Weights of a small transformer language model: learned positions.
Each number is 128 + 24 x the weight over the matrix's rms, rounded and kept within 0 to 255. Layers, rows and columns count from 0. Numbers have three digits each.

# q: layer 2 attention query, 384x384, rms 0.0354, rows 36-63, columns 288-383
# k: layer 2 attention key, 384x384, rms 0.0354, rows 36-63, columns 288-383
# v: layer 2 attention value, 384x384, rms 0.0355, rows 0-40, columns 288-383
# o: layer 2 attention output (transposed), 384x384, rms 0.0439, rows 0-40, columns 288-383
q36:109118101113144087113146118084093151155117165078102107121130122097106115103126110144157129133088157146134132119149128180130120220094124119141133146115177117141127185050153152123164171118101106149107096099103093114143129104085160140168151106115140155145120143132149109117098109116149127102
k36:108109103095119133148150093152132130131059126137122157151157153131155091117123175117115106124094099115142093162134105140151143121142177075094089124140121130164124149137107106147132131171118103144090137096125137168118123128075094116116139123117158143115096107105160162142117155130172139125
q37:139158108094170194134121155185166110100073109092132089126136145145118077123076130204081147075133124154115163076143097123161134147121159123156130129093115141104143203154120119129081134174135103102157080130135134135111152126167106105172099135150159168145137148113107110104109151118161090084
k37:140106120072174135120121138086123124096139120169154120131122131134112100090120112097156115132133136114165130112085129135147154093132124168136152098125111141117143119184120094115108220145108147063172106155123170113104125145147136097112150127150130106091137177124139139106119090115153152143
q38:168082129144159120139157130072129118149122126146191113144150144108079109162117136164100114107153140137151121196139151162103092091092112118138156103110146131082134123150121135163122173099126125117091136158109095125118098149151137139144117139112160114117145161163074085097165137130124129118
k38:127159132139138116179135145079110135130119112168136106125116087116166131032166128143093159116152131154118144113135126130164089124145082136156154082137161118166110096139132066122161127120118094094106131080101124166110172114149097147171170097128121125179141146141094138134157109078134202131
q39:105153097135142135147110115154173071104158129149105145121149164155135100134187163140193076187096136115151135138126150089160152097135123163170109084118075158140110148146114156144148147139116121186127142111080167166084120176173117133166167097148186154121132144045123119135170133076110126195
k39:087167159139157112166174162125124111099123072191189137189124149136112118101134154092125130173152099081106126144135100167169163114166114161092111147043145118088134103119058135119140140115097086111086118078208119094140083151107146125117125071157117124134106094150155133133120095088113108152
q40:120147108139143098171131095099087101114075160106110153103107157102118125159124112128115115148099160127111093171115120141129137146101122101121112127167127115146165123153136114139150125154102118153131119143112104111103142118120126146149084098148167126116143027124138134115121139142119139144
k40:143187140125130111106103123150120114133148088169123134150083106150174108053114151107144109096140182170112069102112120164146119131130163120131114132106146181138153102115087106113143177072106147140144139184144141167082113114119144127092208133124144114151148140155111107108102102135114138121
q41:144097099127092121172142121105081138141130129116136186099180102146117120137143082111128165152101111146126110113101135127075122172152140118139102159096126118162106078089133138145108144132095146092112148158117104136133134134137098118081079116152100124126106178134099138152126110122092119113
k41:127068104150150097163140108115183128125142086067086113133137122079090130120149112116126152146123093119156112132149137133117094083129137111096123114092137158061130109182124122114136115203118139124140109124127105116124132109153102087121114141127110171113112105101082103112159135129160167145
q42:090153149130139126073139127155142125152157105154102153129136126157111106162093121127158125140109130158077129102145091162179110130132095169148091130181129177148112131106116102116114138179156207101136115110122173139166090113158123137143097156120123118136138142110135123145112149151156157090
k42:113136090145155199123177139160181141077120155107129159077144076154114164141108115089127100142120090138120095115113148143170143154123151143123116107127106113118140160122156147095101128135137162100124094165133112121160151116166080083093086124157140124140091131132118150159149140136110139134
q43:094117125101108135120126110145198152103121099110121086127121118106107152128176115160079136121159176110128115119124135135142113100137088102131121089160137115112083109132154115157185068131137190129144163126172108141107133173134161127179119155151144130138159129085110109079112130146117185131
k43:126169129085161175111129134146121154126113104114136147160171139093130160131162108114113137172117148098161141126131157149130129109100156164133124147138144121151126113116112144108092114129157153132110153133121084142135117100144105056141115138093099096144069130133137126163116128133154126152
q44:102069137164080114165084062076101061126168091142143143105082127108070106169086166148096162165154122112111154149123102183156136093118098123132134117180141136120135137138131119110132080125130121160117122115148050111112129080102139165115133122095135145117162126138134151134119056141073086156
k44:110160133115126158159107133120087068109160095166118104188069189111074127156167127171113095077113170172114142117116143136177111192119082129140119135139140166093133126103086087132131083128119097130120141077111126136120129163150129140210185131100134118137175070165113118098131130169147109104
q45:130156120155097072098189136172143128124130149155119138152118163126138118170108166138132135142109137138090066108175157120110118135126149102105141119132069154080136061109159149145098153139143152118103116104132102155089132104111101174150100098183111129095134170123111138112165158138129069148
k45:177119096109143122091158120130179133137137116132152096088127100148147171101173076144162156148107134132078147129124080151103094151092111160084102111109157161101162108123099128067130135174113154157137112138168087087148109134160154162094140122166193109121156096134106110159107066090127146132
q46:129162140139146117100125167079129158140132145164136133161162108120187152135131106161085149098114105143154117127110171109084114104114125146233120172109161087165162183144093115143135132138110151111125128177135153149139137133114172156119092169120134164131122147121100141164097152175146080056
k46:156058096172175125117172137165169156189160177133127192071116123109141125073105162150123097082122111171071179095099114139130137179134149126128150122105131149155128124178148120112121161117142109122133162131151138109132155126107123130116138080126118120090102073138108142103142161138156171133
q47:138123135127102176144126124133121164147145137110136110133111178190132144149137093129135093102067174142168127055121145137150075165113119120078134124120122115139143105148114141165094151134130125109121149157050128149115103136109166105088151151120181123119155172157088124174084109079096107119
k47:133106114141145094127110146141101110135112136151116144108096081122107140118175067114127131102114126121124115132137121146138129110082095152160172168148091092153141107085096117148180120163124065155127126093074155073127123109145162145165118136159108155080107140091134119150122175189174134120
q48:177123095133185138154142122145162128166116075112071114144104136159121133125085137137076133141106127169111094112121089118158134118069158115157206130106106208180099133073138073170138126114150194148162170105079162117190150118110147145108143110147139116113082089090126169144133153165182113149
k48:141123117141182161095166098126110062105130117111146101142114134172119091151129124133104151078126081149077129116127166119127082155123116105142126154113136124112122142129111137174161156082163147144106119104081189161093112129129087090116117080138128136092107184095104130105118140077168137165
q49:098127150095146138066164099091123102111121135135154126107160166109130124126120172161111124152110149120118143116128152179145105148144125153164107120115137178107177108108117071168133161129153131152124128112134092085101139145111149143194141124139120110122126123136116124152101112177170145134
k49:122199129102171108170119085108200112154113118111155146104103134131105133123140151108118114080125105088124144138126062149166132154101137072097120087151146139118110126116126079146116101148143147112153128105127130169162135145088144108173142131118098154172104127104168152167113180094137144137
q50:114143137126170172132060177148184133132125145140148097096100156119152122097105141154123136098124100132162122076112142088155105098156131144141127152140099147109125160148186159173116097145072100062157137063147139158127167192170114124101152093072140116147146129124116146124103137106091031132
k50:126164146150124204126098162113131158094144109153170102181103171130097089144152140136136125146159104132117153169160133094157140066104114189165166093122137115119087082110109135152156166198161124114120122142110140146086107119134132139132080166125137156132110097099110148095155133154144153088
q51:145116072113118146124134122154127088144094143117093162161125103124125132106162130153160090121123161106113105158179127118127120153103122111148102100127169134112107152132128145150144100108142133140144169119082118083140174148126101099157112070129109115140063101064137180152170110092094113098
k51:125136055148091115155106152141114088132114111122056109123118100089086140141167149185158134133153094107131066138125148136128130090144164139098116172090132088120087148089141101149119103149171196149073108151135129159131084139098073101122183130176132138117129158127175142147194102194109121132
q52:115124092125108102080126129158180176109123121163137114135115144136063093111162095145155137093145138138103178142109096096148168153141132168205129110095102173171147109117093113163132133135141124117104139119159107154063130119172182087117074146101180156129115118097176083110137117118112163147
k52:123099157053108173171115137098102144121132107164147104110092124140135126155124115141107117163162151129206154167129157144186117146089112126138137174124183136093126122134106104127119126151112155107128084121118107101155119140125178127123147157127140134109125079071199149104123092143123075154
q53:119127115118075132099145111103092143172122097113120101142141127070131080195166096120099115168122113093127107121080101137150111181112092153142143125147102130123166148159152116088080129115058073155103100183141092095103182154150115137152094082136121123112174117160125155125139130114126119169
k53:144139108149105122078132132121153165106100135131193140119115146206134092076201101098140110113172184203094145083104084167107147137121102127154119140098139121133161115189112129143095130144125124076137088107094121154108130098102115081096124104145083120123120093177085124137134113091155161130
q54:139101128118137109128156110099078137147112135081049113109111128116141147081141115121103117110173144149115129130120160092135115153137114130165120137080164112141142130153108126113109086122143135156156127160158105080158179110099124156125125152146162140109115142101136090126133103113168072113
k54:152135095107146149108091112170138127124141136089175133142104169136107131115097193140129094121091133141104180087136146134118127168149113138143198160154126113174143112164164129144117131101146067125132113114107124129109111101104132092125135122191103065133118171105133121123154169069106114134
q55:143105116102098133170074180105062135128089116111099148120126166122128107184092120102140149149157110127161132166139107112144128112125201121106105151186133082128145105120122149138086150172105136109126121155101143109143136091119147050130088162124169117151150130144109129134117166098106114146
k55:117090083091135127159127140164137173088124148125087128124120124113084104145119099107090131127140145168083133113123163149138159125155107106133155138135137158124094104074121105085140132140169160134108149128160137097102127112146133145150074116086102134122162142139114119104121119192172107110
q56:141133159161134094128159157118148110127158125078099119062149166092079148094150155139113137121111155097161178164137148134089129134089115168150163086108127080111142148135133088153111112114154116151138135084120141096142161084099125107180116111176153173108147113124140132084151135167124099134
k56:106134148109139159155141117152136125126178119124181135125173183137075100172171117111133122101137166155091109117097138111123148127162121130175105166150151128177140119202095088103130072093098102101129120102143123093097100148116175158092160125103086092107120098153114124175117187124094134143
q57:160144189132130119103097035121116071189089087127123132096129160085129124131101123097148114127121064142114181161088124163136147086093108144134153127109169111097151107120104112183154150103123187116155085126141098111085113139125182148155082119116145123120145138148143077147116103103135145131
k57:164133145069083093153113102136171145128090155098173129117135152108113093088114113092124122107167139080072191129125160112129122130120118150103191089105096151163151142099148112129107151123111149152105154084076152181117094135127095135147134123101160132118149137132081109117165132148070115120
q58:147143171128122078111153144147160106108080147109158103083163087149124099082161134162107109109110141124120092093154161116184211123080109151134137148079166128111117150123143133106143089124085157087173140141111079106097077129172153124144137102086128142143146062142157133121136191139095137169
k58:153131153096093141081135072110145134111145119156111089144160099150190141073160159103152106152130151131160135181127118090114153124175070168158158159074185102122111159165146175141143151139181129115111155118145130175186121134141170120115180112203159112138099099137135115134150131132087067124
q59:114157107107114127122198155150149160145114138081131152117165156144133096097118162140186131099084152155123157120147116109137170154104122152089146114142102119149141122121102165126078135124151174097084088094094155103086086126115146166137135108141157121099111140129138129104139150096085150138
k59:102069118145080131093099121138140087161129088142113134125177113138170139139145119113141119174136132173130098136150156153113088113122126153126116143069139121099129110129129107110088070175136130081187127134129087078106132062146142151110124119139103114124153078164102187135134096143122158154
q60:106118132111099171160111184146092128084123125160102133135147126129146099128144123125083166119137096086134131123152081152146157084141144157217097115149102132167138133118146107152112111089144152138176128113144117153117132119117174103104140144161149144113155148135145169154126136210108089162
k60:091149157157091145093148102127109122148161139122106116107132075096090163105147139057145172085155103166146127185146122119137151126144149170133124144165152131123144160127098158108155118113134135113108139133142116146158118108118059175077127164079075155162130082149166113135152115135121130166
q61:120089169080185140140119132139104119136135166105150129122176124098148093096107124169142126118114109144141196113120167150077122128200127095171145125131107088162140157161148182084115112149123064166145111143172094119147169172075078172127076141170157117045185153184171098107128099138132090099
k61:118157164108119118076076174087161128135134110149152126104117111157208091083107155160151109101137119144112132109158165093178167135102180163150166152117150114134171106139143107122093166102122155135163118187140127076098088045134139091135131034102114105145135102186098152150139132080126105146
q62:129107137115156106144138099138102176080169124107135147113100136079097121132143165089102129135184151088094128113087134146141106159103111130126107141124163119123132126128125151174125146088092060083110128150168113136092170119105105188149136111133156080103146125151121141134088132161098114125
k62:161088114123146142105141059135136135197075153185113150103094155140179153112121114126113086122110093160091137078111114154120113092135124151151169101155138079126144114121155169184120157132147092124121087140121110166129130113087123166126155115143181170081137090122109118132080108104179152087
q63:160109076133109134189134141125094091096108143132083088131104124084089124112129137153100105124148152129124079116145125128174134089133117073100131130148175116128107153090125146100162138085111154089089087128113160145123141134137090098158119168148179153117110118170157079158132096172153143167
k63:131128100143103132099118074131157105121163057176059085141102162140084154118131149101103157106154146141101106144156106120191114125125146161122109156101131109149103119095132168103125075146137111124129151141134174155147116131132137149129174113174101125124128131113134090135060130165116086070
v0:122148117056123104119102103103128087155138148128151130115102122134141110149126155120126118120113120133151118137109140101157143142094125089121161120117153109160178154131112151122124134118100096140133158128136172143122131113100120093109146114154077170129091145172138148099114125090123142113
o0:119128092186145107123174172104151156104172154134118129160131117123128151173114147144125137156108137111124160110142129159089121128145111153120128106155090169092145133167178106140089140121162158108144133132112101162093143129196105142123147116136131074095175134128106101165145129128142135099
v1:059156155110164093119154127136120136135107129093170087093161159127156098129171196130124129115099126167127130091135104118120150172140145142121166142105117092135126148104169122177144148112113166137124123179126126159115100149109121120079104168122081094142172101159150087147115096131157124107
o1:172139130097095130153158159129177098130101146152125136127137106139115148119143111145124139121133146100179122123113134164156110156119143141138134062178153118114150075160085152117096071116109085110159177122103142087114164118121110116135127099148157143097123135078128180124144119108084151139
v2:131134139144123129134095109136169085115169155075129096115083121132099156145144127151106134109170139126130120122114133151097108097125146137133110116143151118126124113122151123128143095161116157108124134117136157102146107121162128185144127117144128142115086148106156129129145092127149129158
o2:097130125113170111129165130122103130154094077145124164114185089083117129106125126083143135168090109117168145100147115157124134151155117103134127157143131171089111161081105116167099149116154169138120130113122166118153176134134153107144120101136134121102148166112119142133104133169078114101
v3:130144141114129153129114112106163139157089143114127123084124167133154121128149161128145101130151151123139109131099134131113125107163126158136150135110157123142140109106104175097175098159141142078122121088114124141159100139096109136117149123127119144087096097124113130160106147139145125171
o3:151117111141142135160136130148152077118125144150139117169145105105089133105125085137140113113127146153119127116119122152150169119120168126160099141164150105117085118127143116175122116110147126171138136095167098091150137107153158113079106125131131119145143127159131165124143145135101122128
v4:126104134142109087122124150061120107133127163128134111076135127122132110117168143155094173123103183105098138129142111142102126147132153087120120103149154120138125132151161147110143101132114163120139134138119101103120125111079108137103157098160122157139146151148158139112109102116131102120
o4:139128161165138124125149116179130152147123111111125124156127088184136141140097100101159081150146116112143105151134166089132115142101175130147127136128156117114140156141127137123125105162117132110143138104170146140150152161150137142168130134085149086185105146092096109173140150148102126129
v5:104121106152163125113133114156166147126094125086095148180124141117110103175154121135144123135112110136142151151094132125114100136167110110118130149110127121137130165115153091125150171153179080144150118106112164148135178148101136112115109168151109084136132143124080139144162144139104097115
o5:138139123128110113122132153147148144109165146147155069122121078165137143130128137134145135141134142122134144106156110157154167123123135162090134107134108172135171121136110129074074092137111185148129158154109109139158106083118150143154124141136113167148096117113159111106100124118156113126
v6:113155087114144146123094153131140104131133134160119153120109132144096168139137161109124174096116125089126156112123099110142100129141141122114115144128161152136120100119165138093145169133126141169138096144115097113100091146089101162137128124142162125160126124105108093132124118091106087174
o6:174125162154088100118118116123094103129147128109089115145126139115129093132078124138122110115121146126085099184147116182123151147117100095105133103142122131149143138082128161170138125119118116141117095114141122179150162131130136126135121107085112143126122107128127177135151146107111158127
v7:103103121177118130113114149131104101139116141139095122154132139146147113113120118122140117128150106155103146136146089117144109103112128136124084131155092140135138173091163125112125131121090160114117070133163133134137117158155124113149165133119147142155117113118091112164128082136141155105
o7:187145109132114127142140147129127092125155140172107076182087141117117126145167166119122145142135150140144148147119135156109131104108090127135163145048148085137116092123084124136143106138184134139150115140132117114112113134112116161142106147128136090103127140095130148083114129123129142141
v8:152084113131117170116160105156145108128117153125160146126153122149121113127129120130141128162136134113084094119131157148103093141144152083139127129144136185084094134149148107122072129107162088148146175144127085116146123112154146127111135117126169100127128184136161114151161112145169129116
o8:123168172140141079164095146159120148102150116110119109133149121101149142162151096106125136126147143142140110120133129106135125118119136128125160161089098100141137174115111134142164126121088150128131110117124164121122120149118121140144159151133132146166110077125133136119146119124092118123
v9:096133095126086121110088120145131151126071105140137152111115083086159143130102142137100097154126093078145162153118138122120142098139162117103098144151121115123140129148141122125137153111109179161139085111092147109132164106170093111115127163120144124134113132086158081101134127112155110107
o9:145093108132161126108128064118117122113118167126153117126120127134114140125143153145190137087125163141112097084114148088123111095105157179201135143118107129127120117125099120136166126102137131151133138141157113164166137164143171110122131162149090129109138118146097174142127110127126131145
v10:130139113133152109110130114113140141164120152147136111114088120189086116148115118115140058125098112124112105122107125104113128152149142114120157127111135073100136128159115112137140106106110107194121140172117105122158107099144140118145126148115137122138103119116153132099120174140160150102
o10:111096166142121104156129115167134088101107150131120122135150145104136096142116138124118149137142153114152135161124116126126119091151090125076114151111126137134135138152107148157131180170140134101092118074163108143154149112113089125135114158109157145159109142119127154158115074122121114142
v11:167162126118145150127092163092092115129146115145109086111118111162121113127105094118130141111154098179132147122138152129133113111121140133107103140140144158090116134173187106129100138140110165160133090138130192120122114133082113144131138126110128179099136113123116128127110105102141126136
o11:132089132149133095130116105126126161151129165137098168134135138116143141148119136106132116120136139135120129209090094094150124117131148105149131122140142140105154089118121133096162155109143152090155146132101123145122145131181125089116139158141114095159103141093145115102142121126137172110
v12:148144117135121145105150108163115150123113148127113133089149128123123143125112131151160140105151126105096120130146114089160085140147113109123105147103105155149082113152185121147135131132109110149132113129108123148084130130098138127138135172168097121124166096115122109174115140097104103106
o12:130103193155162101134094130090149096153124101173139111131113127165122115123103113134146120147136123152141120144158138117129184143130154171138148107140112131141110159089104135116135136107128143140112068127144140163105094100123124137133129105156109101120108171129127186103107134141114126145
v13:118082129148120164119091130179140113127123104133125120105124130135167107151080131124137121214126141130113143122149079148125121163141131158119133112109137116161158137104105169114126167123166105112120131119147137116108098153113143132178124100131171094124127142111113150151094079118136136174
o13:126206144082098103126160154093121165106122167090169129151090126112158139086177115121104108122147143142143129135121143122140119137167096104140152142144155118139105129111144128166103119142102145180112142127186146128121157134135130146091128119109099182125124124110116110114153135102107149111
v14:143114127117141125103092152117118106119144084164115113100104109133138119159112117113103170131113131108117133116141110156129158077149106150126102131119139143131168131152131065137130063104140143103166172142101107107116165103099144126131126136125122140111103121143101134110144113095110090166
o14:118136120122119144163142141118157147138139139071172130149125153144140149098140156107138091134115130097091140157168142103139108147092170141143118099102137119113126169110132151129120176125136128146141109068121112129088129148163128106128128143108157086147137147146121093132128144122144140138
v15:133165133179109116121126139128102132095131149110165153125124107110188143115130124064140162176118140099165115157131140116164130135110134083113124148147099130080142115127098104142110168152144138096104123141100112117153124133126132146133132167153117162123107108119143143133111126160191130123
o15:129105127098166156169123127158151119116133095170155133133124124129130119147100115165147142129147149166130192124154121098118118159129124141151146176118120107139114167142133171092168106120127124136114115135125132160105115092124120122097142125147134107138146132151141121155147114107072113105
v16:110134117105130146121131153134143133125120102128139123145124104167102117137129108137148127108093133116129141130115137114115126116098130136172141152111130127115098106150134106111139128116172159130142108143120125115126126121114168134155127141114122131163126098131129147099138115148098115125
o16:168089128145132120141120116091130132100152165162123126091128121133150151112167165134115136162150150121079109138141120105147126151159142132102115128140154108131130164129107157112156128080086083135146172170105145129150129124135120117160122111169142159100094135158117123125122152097123098150
v17:149125096116115134134101134130144123180126096092162147147135117103091145158155109186131093146146156083146132150081109092121140095108072179138111131128165155109104095145082146126091120089138123127121143123134102134196071174129124149104137144138109095101175096160123128104134092089102146070
o17:090103142134164089112154090157125161094117123108124165138134137123123113069142141120100153105126141108097173097156171144126101134125129115133097152162108199122145110118169118136177108117120167106160153120104121133093138134119157106116125131150132127138078118152103139146167171145167125154
v18:128128088144122143146091119168125102089143105141097107143168136142162125135106099140115123189103075125125116116131150127141125110114122125146110095099150063119152159138132137117123158152154144112151146142174110150158121120127132109150126136144150100136105141146154161112134137124105141132
o18:129144111167107095099105168097143116160152139097115132143119122155166132128146167117118135102160155126112132122147108107110150123118115093130118146112126155094137104116128133152140111078101115148089105089136083109091157138107157134158109162077135121113133118141115108114151151107167150122
v19:108079139124135115124118149129138134158139165130162136134105083150088105117176095121075126132121131156152146154148107135129075112109088150110123113141099155134131094119112127130131119146124093131133134179092069100119141077136133128082099133093105134129088133136127087070156102155145173139
o19:157146121137159154123137123162180152125129125125116097109099130150132121128086117144136133093108156088106141131105175125116139111159142103111127144158173117098099153141133085133139132111144173095152124090120138101146119100139128105129163106123139145152129097144197178145104099149138142083
v20:135132112170112127144123107145094106112128126118152116127178162139128148122124141113128158147152118146161113119142140133162120125121147148102118134096137116164153101107136182123148125145120162116155101126102113159132135088103147161119164135137138139104115143096127162132098117160120129122
o20:143117176118143154086095150174182149127179128119108134149097100112150104101106144157110123135120129101124135126113129121133116185136140097165128127175124167125167126131143144154118164100168106172117159126117149121141140136173100088142094102136164107101107127186138144132095095130124140110
v21:093071122152098177131123116145114135112109135092106100119131133166154173105131121145145160144099119112105078108120079143131118130129130116105117111115137117104149128140115123115139138145130142128134104173101141152161105110131123149165135159156099151121109151080125102143144103161155151124
o21:117125150094152098123100121127131153120144147162166133165098136077133115109109104133069144094145113167142156116115130122139092128097101134138167130131154150119101137118105165145146143152098094131092128120113134161139102158141176119104094114093158135120162123125141131135129153092141106120
v22:109129105148132111114111120132154090157091115112118143106126126143133127127129130159163098119115092115126148113122093124129123143124126133114128094137078129153154147148114151096134082135121150109127117112141101101157122126140127130130115090129120148102117167119113101127097126117155137112
o22:138162132127104156127138115091144147098162144153105136139106113136103159087155148130074139097148142131140108150169075093161134098117117096142134121131142129112162149125151124121140163152136129106127130119092150140121130122127111128156124103111116119144180096132097163151162144129105122142
v23:157173103084137110165105140124103118155129140067140144111154130090211117129092116122094141158156144111129147136134126104106130124147098103138139103085114115112082114115146098156159158113132131157134106084105168121099105165140153092142129118103154110111103152135087098172116157076100090057
o23:117143146116136135142171122156142116141102121167120106120159168128119131116106132114130113111148105098106154123136105153082137157086107131103112126143098136120164137128129139149133127137152139134114110147119107119100110106100132133127135135128099145149156133106128148116128129154116131160
v24:130110138136123114123124136115155105131098097150128118114130109144107175129146150110124133102126091128167103092146156143117111144118162134112143154129099126138111096114112136140099120132176165144157142153123155136169105152139111139112130134156156148149132113092146151131122114135131108159
o24:167154134132140171114125130104125135103093121131119130153164086107115134162135132139148140149136141149095106159123122130134163111118115112090078105136168111127153167103117187131171145157108140097114094117127164139107131097137109100188123122114108121139130100160154130137141129142095155119
v25:132091130105130152140122140154143168132140143106128184127156131118131106121156161126110178133090140131125087141085095146133128162123103181080086117102163116129106096160115097133148107117126129160110125139103092130151135160171142116121131127115118104098142143113115110179184090178133149161
o25:129157171096100083128169151138103121102122150135152117158123115141126121156061116108172096144163131143123130118088181110080126122110170096150143152135118111127174079098166171095084125151109131103145097128184144141124158093119140155143131122153140109149148119144088131122080156084134101128
v26:105190163126130128121156116138105112112112116120103116108189179085129146114108152121064093161110126111141143103150146155147159101136151160124109152124104160140157166108108160122159126152140141139107122137108105130146152164144113111125109129100058094109145120135112097134110122119090113105
o26:136076121111132155115104124137123153112134159138147148114091101154092099117147075129176148093167078137102136113120148121097133142101157147141139110166141092158109093177130087143066121141128142116128119123152127122127100120096128104112105130145117154130118164129151143109126155068159145130
v27:141138107120166134118102171120151150128144095175145142100112123139101122086135139151113118154091117106111122111079119137159160147151130157144143146139135137120153130165145152164102129099105120131061163115140119116150116149118077106106147112159130086114138101086153099112157118157149120120
o27:122137115099102141132125135113112147105089153121144096100155098116120126145143083113113101156141137099186102144152092162116133118131184118111115134097150129127116118109118119129172140115144119124139072120118157124106158121146163147116102124114099128153165110183103122111114152086109134133
v28:111136115176172117119126126134160149133134125116126109099145089150113102185092126112159073114138105098098097126085136098144166131146121178134102097106096077128146124177162119122080145128109101126098140133069118169138119179108140108139151158116108117089074143104110159157093124110083110113
o28:130120127104115114074147141133139101107142128134155179100132155132136109121134110144102165131089113118081134128141078105145134125102135113119160140141109167096121121100135132169125144071126120144102160114154133134133128168156128110107107129141161118117148115183114074120096146137119148142
v29:139152105107153121145147113111143156128135102094135089107174134126096137113094143142098161118146134112140111136101094141134134116133142103114108142141115115126148105136091130141122118134128099145139114130169151111138135162126144120115142124120102115111133117112166142097114153134151128125
o29:131111129117105165132126140138132125095121114126112163186106149147157102099119127139133161136128108144161139148109163103146136160112137145133103170154107141110132123093122137161093119128136209087159149120092123164099096109121147147143123089140167169106097119163170127111115106132130137106
v30:120163127138131130133144167110169136134106097110141118129142113104105136156105124146105134122132160155140137118135130108121109152108109147115137120106159089189121087143116127118118130162129153164168080110123134146115118125168150107143084103131132141136132107171145143152126175096111107130
o30:122131119135160128120153166154159129101178182123126117095108157154139121089131108110169137146139109161149066125146141162156144131097135128104109100141140159093105146123125120138133130120124127123114141120153118121147143139129124163102149143128135104123109098126134101074119101144148147107
v31:118130128156120149131142137133127135121129126134163110142102129118128115110140127100107074089123100141147125118126123158114144091151155081122155123155128138128140187165138148129145165095175128148145120112144086121130126094113140110155097123159082125119083092158145134139154124115088119157
o31:158096109107102165159109099108094111140130120170088079145105130135112111166109123178113156156126128099137152147131111113137123160113096142130113134124135141133111100110108101129095123160093132134082106085134097118138122088109136118080150145095147148144164131120107109141144152109143124074
v32:094157145109116121155106115157142120173071132157125146111144128161100129146124138109102120107096168113089132130135134103118163152112110117108122152120140077123082151103080105152086123101137124111177185122074130095115119139204102090146152131125110177126164111166141134166140109125132164108
o32:109119105121132173123151161112126145125130136109127081170149118140103141132118170138131083150141085146163116157125166132135160085127084124160121097135141148163155087143140112124194150146136150129090127097173150111116162163087146137084130143163120107132121175092147154129141138112129128078
v33:127136148122122102134169111128136082112153138134172112114151125159132142091150127121152149142158176102129155164102150172163116096100141148131167144154129134164109118121105154159117172152144129089143125059090140131142116098125109140145137140130095168097148163089102105144159130107121112080
o33:132108141095124175129095114141178141143138112104126128173143132105101132123088142138131103138104112198142124083108119104126137129112141125111123095132107135154088146148155126100134123165110138129114136138168142112120119091150154115106114124145115116164130122115183126108133124132132126179
v34:152107135134191103153091161098133189112160146113099088102113114130112143153130102141122135109164105131094154096074151089150125170133112099127106133115127159153140110139156100136120127141105118111125172163169160130124159109122157152145156107119138096148140126145106119123105137121128127149
o34:130122155087068164109149103154143126132138118145154143115127114110156127121168175101114100125114134111151105170147124177122129104137146124110140159144127094086121123155163076105107110105142083116141100096086130130141088147160141152119131125109116112144118141125113177143128135130139143139
v35:117133147112122147169128120183146154165121115122093092125127101084148108157121142137186127102190128135077142110110126147145118168130106127129130124135114117162148132131096111114159161127157141120156098127142151130112128147150181088161151133149117116136122153122147176152164111166129175119
o35:099160103140134110104161138096147106105162114165149153135121167127105140118119142139128125137108138148190168118158126122124140164114122150140119133155154118103114097162159127152098098100085103122083123088130124127145080122105115104137124127139117105118137113126102144128113152129086120131
v36:102156115122109134135092117120140124159145108129101102140155136155107104110130138127123131160139130099155160131140111117131154103135145122119108129113115136146104107138156145124122118114103142140145108122136141152130145138142113074168130121123108159119159092121124121102123123076133156122
o36:129142156131104143131143149160134096097119132127146149096150107127114133097135109093125099125163136135131115111128157122112141133190125168158130127123150163144137097165119116117124133079149118107124139102156112141092155124158123170078127116148146122104140150145114095153122150140146138138
v37:116134169141159122163097144142106137127166139157082101105141126109130123115159171169142116093130130123120111103086186129109113147123127121099126080149092157126140100060097121119152143123138173133143128147155142149115121142090119116133171152162151144148141102163150121092123125136099100118
o37:131150105167100149100135105124167180140057089128109121124138103145146117118140121095127137122149168094126152146155125129112132124127131099152075142111126091123141154147147121081132132138130086115150142118127109148116150130133123151120126156100156104119136151098090147093120115096152127140
v38:100117099141133115127154173123131122157113113145105121102103097116128120159107142095096133116123114139147130157123164090112165062150108116141160133144088105140127130135115101123161099105111120183111143121112105138108103089136159104123099128129139103152131135089109130091118126150102118163
o38:166115144139122159145111086134119110132156137081171146181140100102105140113099160158133126157119165120128123113120128147092117130132108141107103143106141120110113099119121111162145135138136165107096114117140182120134184165067114107162134119122117140163115075149116143158118132115122141153
v39:135114138128072176131177140123134148133110087165121133101087137145117180106112119119110134125095095116130164137168170110171136128140127126076154118090182130207096138132108173139176133153130127121113124100156114142118101138140153146153123128091149133125125131132133136135064108161134088166
o39:130168102129115121146102145164102137122107150110103140119118112135157099130111128155127119141132152136114107113118092112127150138115104122147132116155124126094106134125119126150105112118129128144118135166150103138118156120116123159127121130093141157116100137125127129140125116112132135104
v40:135125120106148162167147144110139122101149161125114136131111189137101062095153102107144126097084099138150093114068155138150120157166151127116124108154128162130102165125142088116129107122125131115166168163113099142190155117153070134137112137110175098108106124133125158100105108140175126090
o40:124172118138107143135099108137144144127089102128125119132142086114120172113133135156116110123164105084105107161134151123112110098122135183158113116130123115127111109131133174137145127160185132112120118099177149143093120129123174128148157131108080152127123099129116096133132157116082156107